Weights of a small transformer language model.
Size: 10 layers, width 224, 4 heads of 64 (1 for keys and values), MLP 896 xIELU, vocabulary 4096, 8.07M parameters.
Training: a variant of Adam for these matrices, 422M tokens.
Each number is 500 + 50 x the weight over the matrix's rms, rounded and kept within 0 to 999. Layers, rows and columns count from 0. Numbers have three digits each.

# k: layer 5 attention key, 64x224, rms 0.0896, rows 54-63, columns 0-111
# q: layer 5 attention query, 256x224, rms 0.0933, rows 55-63,119-127,183-191,247-255, columns 0-111
# v: layer 5 attention value, 64x224, rms 0.0805, rows 0-1, columns 0-111
# o: layer 5 attention output (transposed), 256x224, rms 0.0872, rows 0-1,64-65,128-129,192-193, columns 0-111
k54:543522509526507478466386520587586472451495396440486413439500441512527477465472503561507549460472510513491383383563476438501454517452466528464425522480495403524595543513502468543469476564523490458534638504511376438552438507512469552570550598444517496514512613559546437443560536542504531565546472477390493509523584579504439509353499486578
q55:487435533546492513535519472457441367596550486489558556525511495488494482484580532567522494551477441487515378472479425415451595453534475475583481515519557510532548590475492510572489548461524480490442544533489451456500542476480540490445482484490536505535537415506481478532581495520448520408517493521473468565569503529566488478560518551476
q119:573498428472528488507548440474512504491447449438538474523472446490499593424578538487496454505548476545459534501506490440414468532540523396498466548495516476437488591478562475548463505392545556444503513452497485486501565479483515515512544514562547555502564526543483462465494477469454515419506492508472436543515522578562441472472518501526
q183:637441489492557496524532481510481535571476465324581474542566542552455598363548598451556442482455466460507533483566475431466484588548509492557413534466434411454462564515491462573516546473471485490500563434441485554458517544427439498471465614516550497504581405590470406515597533452463570476626492473514433552518484506537455334526561434525
q247:440378547564440475505529481426474481470532410461541517558499590515606528482545448525501421455511536467476502532496495460458592574517458534506471518442513445536543576449424521564556469489528509514498481631500524483550487436460448364499533558479505423502436475505458452620514519448446549419505521484479554494498460531541560537450493462517
k55:536496495474522522553579464485492498577491444483521564508484479498561520416482530574574448572483463487561508518493415488474525461465415519496444534531486545491550568432478504543478555529478391546489516499464499554565534443468476433520492624458576511518506416558477461493515528515553532410543543445562515468487440523555396497510574477451
q56:538508534483507504502523415430592523561467562478549409466499489441527473490517516479465444553459516525543604446436571403461491581457527528527459493527497558541446548473495647479579531539446532553567443542510554518583540420518494463533421431535500448538510560424576489607496543501442466543493505524437607463486590517466612531562553563462
q120:507549508546435517592490531453563536423477515535423445455478521461471532437494449439424517549535502488532593419512548501576505559510487523482522473435598583441470411432459539457507518521429639520426551485474513510422428582515515508524461419533477558444430551530572546439501472507530487522456475502437475430558492439398526547502501507471
q184:540511557432513498428455471596566547476467558551520495398557491446470498581481434502506473546543463561537581454551543436464458469508511480533550503539539502534500535486439606513529461505473561482497448413488420436469541495476585522525489477509518513565447539461625544480489477459499504600385472585495591469462540484469577590505494418541
q248:448529561574417538456418506487550494464489618613489465470510527452441518612366476488517513573499509487487511504528479561556467524448549581493544520465577528480426439472416595417499498528412548511480462463487509473461401567496589533467399414576429512529530595491601491487511469461502483628473495478434512520453453515448542436513437515481
k56:540435535479446402401522409471465499522455497523524417449567566472543544484550487449504380551612469569434613522491558389516571612553571496549508477489590460505488583490442514478521486563421439500509405458490476526507491467484525392597504482609598447482547589464535408524561489457376548485482532534400486511490478544482594529528497484523
q57:520419416428482388464539524651562475525468377585511529566424539512480420473517462553564546559416519526490434458453540474473467491419480530443617463601498432458589507475531497463465504499574534498500484525531531505571586474478551470517531616556460440518456501503417392418433524545375480423508600517529439522456494587512542483450441474470
q121:564469429415538460508524599649560555479619479497527582550518524492470428520581432479490605504477473480506571490554512463486478486504429399407537526576492426412531482536514520443520526394595564510518532481466482481535533445448486527479587560485439593475538433531420419416462532463455528512513573566582549470434427536555491493541464516476
q185:492502468494523433551494593548589490496561466548568463442436516471556487507635456517580543574471458506478537447464523485475446565447427520533487520520572505413478553435440476543450515519575575520486527414480496514560564426509480576500484525551465476539537549553519480428498560486384498458500523625556421530535556582517572593505434567455
q249:507534438458548473467500500541551528509506524546538518498479457553555376464546488542460472496497465576455480543543510487404565476436558505506515484527533413444517604571615526444488468440583446413518482566419532510598536498501459484462575529424527401534484465477424493531409484500486492438513445496604437512550479497524513548498557503543
k57:473514483404525459465451554524547491538589434513585562492516498562460527415431479520639537551450552522425456456496543494435458520409495556503449508518462463435425591475513533464529471505585555501451573529515534500519551458478544561545461453451433566475535462443500518413444540476411522476481599555490495499509474509450550523478432519500
q58:581441422349555405573542503575536585533594500485524393458512445495487563482538565512558490520559461499509504536407446533542471527489464505495468444552485468457552514494578501437523469471454494503515594481556463481463666416546487562534556590467532523409452493524495490447542551497447410490437480519493468487480491504435559462511558545401
q122:527492440478507550494489559586515548414597565514486441479596537464444476468480454465526442497579450487431444515565532428520501496495447522415429538545480513495502513491425558439630501483539564541535554490519539480494486538516550483498514577513510567493458355600462537538461549434436519568481543536507580562533455445529467486468484536475
q186:463501479440483479447442461569490493431560478387477349434556487494510445436559468567455475551574418522478508483532540533540512532440491479486361529509470540429495565568447573508533434503506544497540559385419430500499619486522523548436540615461558478501468481514572487465520464512485510531508492548536478495379515521477523538467497520511
q250:437519569489425460528507609446479529450517579478535424392523545531577419546523356501452511432579570516418473546406400589470490441444454601570503517480478419482446523475562504501531433399626515427476508516461512511578534465557477508527551467428530521591480514526587605491455562479472531597401463662496478491553459455418571510549497554438
k58:433533491493456487490521459419417506526469522520415486483595473557519516454509424447479533476511522562469455463549384494527495477439455542502499437558520460462480622518479524473542438472477447461525612511548534564513556420545579532581476547413509459535344472520562498475417532492492410486479546507461504470446405570413492483520505517471
q59:462518567527560578465507469448508425534393528515612503539419454400475506553527546604546508561434511484484508451576473395533451500453653496561448434477468604513552536541467519520433548579528467507535447506548643445554495492450513492527439409476432466513516528428536536557436466483477500446457430405497575403504512556425576518596423471512
q123:514580538541477529478479465431411422495427539560471536463429463542555453470548584543487569436507507525482485435417448565500436521433551541520468521424598555477488569516506485509443492513413441484456479499549483493494469421439553464591466488515506526522565577453558503482449495483532465351440473560482424472629395540493521545567496505499
q187:425513556523484580526473511319338407535411509544590493515497495504464515518426546513486524424465513495469464480493495484535418492453497481574517504495504524517579502501529434493469551502417460543548452582547588483438424477492484478541518393508444561507487504395493623560437500487531476411412496487504461458586458481449476470586478518521
q251:613515482470538497552470424543587478462510543511466420466359484497383536485497554552466429598529470489497527497488559486592456572484480516444528409553490628502552433452508518455499561558419526473589521458459542462407470509510466527523446445512456436405500532471498453462508473550532541395475475363455491452456545485497480495466500503538
k59:549394429435550459506424470508534515444530422591627430475423481462513652430471540563509461538555458475567559484582627471541462547516591551511468389467451561494472450491506536525478549547473450534555478408499522511465521541512502393444562337502445524411541501401492470492486458473508498451388539487564452428496435482354628493602364490499
q60:589497505531482467562534530537543566541467439516494493542560545540469447504554428439572476570522377523592443593514413498422460485600587492515544465466472464550447534549545501482527491521413520508419560523539479419489505485564583465548421550489530468481507407466446396493465536420521466455465438536503527488573555555569482479530530409458
q124:450532487544390499529467566519347426457510513613453577404446522518513449613404459493490435496609490488510526512578441469556497470497534479507517547389590512533524505452471460427505510421543554518451464437553524444384435487517548538491477488470530565503504466522536560510494440454539423570441465502495452509596481525516497458456504551531
q188:511578501482451529430463531472490551395402528505355444390524468505511423652511427430426530486530418595532529594463414461519455511547547409521531492504455572510489511541621566461488533493462479393512457505498462378397499468547617562503561486412561472430447474468589638460567446588548510495303494508464597425469415522532547525467417618608
q252:473479506553540495492556573507499498449521518584458437484444511486452444560458432481447435551529464428546474566469526590548525415449525550527681491475551588505411460486536476415510582493580587477478494475492517492415534503562546532484576453486530491457394473466558542510447435457587523653503433462472497440466541432496520447523511565455
k60:529575377417429435534574544503473557470407484650323494558581479586508474526429462365510481470500487586535505635584418608485528595478562483532614490432458423550417563554559413512556533476553527507491554592562438469487631405638593539527467456372583463351402464382439490563504425529547454524515560509458457505455507595484452403467514540554
q61:462503446462504500465527550509498486408444492515481443488520446437413384460403466502475524549530424477473438590464437502499449542577485516462540462403478494461500526475556520434520561550541405424511472419576602478489482482514531533617456476490436436455438605454484458524513509540542531569428473476521520431557423599420505456493476527429
q125:493520578524456592517503515500495489488527519534560466535603494498484437511525443469453516564476523425526510617439545515483442507550485465482547457547502465465533502490549535527502506527540596478556470480484539470482501440500446482523536435517519504500485552371530453590443547501451592550418438585519543528467543516544569526519464492463
q189:504594443515464503567554505516542564528544535535505483590579439453424468504413542519417560516515539536452493638381543635472449551603540425373444481487392481426476435547460569462414558583463532476524464536485481499572512455654431487512446508438489438421476577462517519496546557548528486565443447453487569447429512470478516490434429532455
q253:504532471477450476461536543547489508516525535553546506478496523520549466472554422454507493500605567565525495542469546575468483462439463531537612517604514520518509550484494474419552551504562461467518535459492529529498501452505470529493420517500537433513520506453545536478478540589472498603506538507442524529511564496414606586450447452541
k61:456503509544490526583520526538423486553475569486545371451509471568501500537466504474432588506557552512496498638502448503481462562596483538537607476421482544502503511522503534387485508569524443439534490499460559472490530493518536512541406426480467414528465509430520584504405553541510576619487477558391570484464510480413652641566449485499
q62:559439481489493566552528527467589460563493487478565445485419544493515488438609507546379544468384534498440459449503399543397452479481524402546586433618442457555605433557488596495395512482453502432487521472462493404544504476437411459503563502494459538592546593440491510411467542431474491362531530427595421483484521553485558578443380530577
q126:562587357383445538520488440601523538482485500605459467538437410508398394516535591498492607440475436504498536482483531536567446444511489396485538449464517481436476419524463511444454502527502502447466524414473515462463410534470473512506540558556450548507555494504442502440585454551539343374548435516528422524475500478456466414482474545499
q190:534467521557562542630476541593547444593417497458497394427386566480474636483524491475589550584394428465409467474540381451526424490593479417535557438565485582531553463476426476468401572551477471481535611416540473445382524546516515542540575506475586487480532447539582496466568521406493472457495529477636466427470495454486495539513402493480
q254:439558525537473611497496537472434478522478558516515447485605475478475514596478575570417557514491473584468387599441507486366514446487487450518498576617493364431514568520486505526449482525457385527449475556462499476458398462371521533468508520433512534571555594468446448477408527472520481465574473466516546525500479513532503481433430560510
k62:439464589593439460520473580590465434505486418510470456415409517533570702563502481494544459545497494387416488618576507526481585493500629536479519625476525488565521508459442513553504568528542537497360540492580486392396521502466494614484498572450509542529500470502529538478474520358426509542499431479583457449567480639354477567420405491551
q63:460487452449449449531487533505436495463523542532458483570482417546499454516528546568501502548573573494458468494494586482459529484480521454591521481526650540564496536436584414485452538528588452440557519490441419538554492503489471525436516561486388545518459500533377539407414503474504491434546537471487388492600509580553537445474443400484
q127:488543530471507484500423523427485482523490552551467550534602427575547432517496552551477528483528498529439472459514534587498493497420482477492511549541543555556491543511543510454452486508557396406470473521471495443533568433508510534518535504453488524519511506528433565519404567475428486498472581575511509561508463524530517424508533516445
q191:382470538552459523628441499443443341557477441561515431590381486601502488370419573527592454541554531431447429526557461499578489518486483466594540478475575643484574479325500363483405546555608488449568552523453551528431437478535449514530563438477431577510518531519459572543500511459495526419462540426553396541552540543432560475476499504341
q255:461440497492496403574427486544448500483510532540594460499443439555528474420483527562398461524579624512523406448547590509479424436494403462466472462517455550482611488531576495495416431505664414475586518496476463507560518572531502516490497547435392485484438476488426546449379552529493457310524477496492382526567472617503521493465441474414
k63:462489537452519494614519502480493429475477428626490451462422501641557450456453509689610578561510617427486460421586537432599495484420497476495539512573566616538532505359478469448425535542485519440455497447487474451456445549537541542475450461476364643488441534597467585475444578455528428497442483434490459429531473576428627494520445495362
v0:479467560554518505551471476469528515517531518522504506477517524457524478501457485498470492524593513470562404493467511449479485490530605467487478482461625419526496519470545517534513477443487556445450491471460508452485534505345551432441505487435482565540491520435530521451516469323526480528443498467474502490505437553557580520489596484472
o0:503430551507497480555537547445467564560497534512578454531474520565491612607461538456517512494493500528407516529436516506566459495540437549568503484584487561493516446493558544399503510519527407530534457528491588532496389418575430557437502410459511512560461572465559572564509563520519502459529432491475498501455522505409462546533520579487
o64:552442515569499537532426521407491532546428469434515493523552462597428505542484464497536511489438574507482446416523558514593558451456542467562526423554561527483539439510421494538523466565548466473480448510486577530458424466429566573449502422530493539489440447414493519495460585545412511433497514414513432516516415479470464506480508568522
o128:609442462403553467494428526471580522452475483412612583486584439489494560543473462520430445448505569472415533560524529462469547462456519479390420501501588523456481439495421507568457453605489558535545567491509473512479424556434532490546544516550445475469510471440469503497566546490484521462488471509477380468518483433424496501456498597413
o192:510384551476492450552479565527460527538491491409528491395456479588505608451548430514466554582465499464503570419488456429421375559592606534520518448571619542633551503571559557361509523398532537408454546421471533391368566440429467513529452505455504599497428437472461501528590514597512542496558589424536548501534524525503573480480540487487
v1:442552485517526518553352516459547433496456461437458461455523529489482583456491560484467509496511517504496444455505466457515503524529650481530514527412577530502479512573523539482525512467546580453449511550495521418472512509613547498497436448481548445438438506488476514492416454534503477469448460534536560445546467515441428483381483524528
o1:476463586501493471509529526474511501502521502470531622564483531542526454527466492492477495528487525544513566484497460542479477537445404502493555519563539416458552519473525510417498491467505474564509469376464605502453477501437581476466442523536508501509480573523522510546535537483591535483549552519462558472440515520539482515590577535504
o65:459464508496435495508447509565478524509466480467491496515518463509440503540487465432457475481466499542459503457498479565481537544524465536431533523544577448525516562438450486528611499504578520520467508467494552554489481477466530463475494473526515444467450458477419481585555554461527556521530478499491549412463535474546527487497602506552
o129:484536425443527451542372533507602594426479562506495571582493470496493485517502467370534530489463452597458527462458440520485470516545510569523508619576456509584507446439500453486515529518530389496463460454571464543488485522467547494510505492555512443576477489541540502549497513429529553527506553451490526516481464487546498595497572448515
o193:479445484457459522540487558547527467506540482496467437451531441526484499526559464498473468466579498497470426492627488557452480501486411584531636492539586565484592465505465445519571461567549469598361449499458594404451430511442464392418531506435505451415421451453465564550524565421569603492484491420481568438471471450436558479515491558584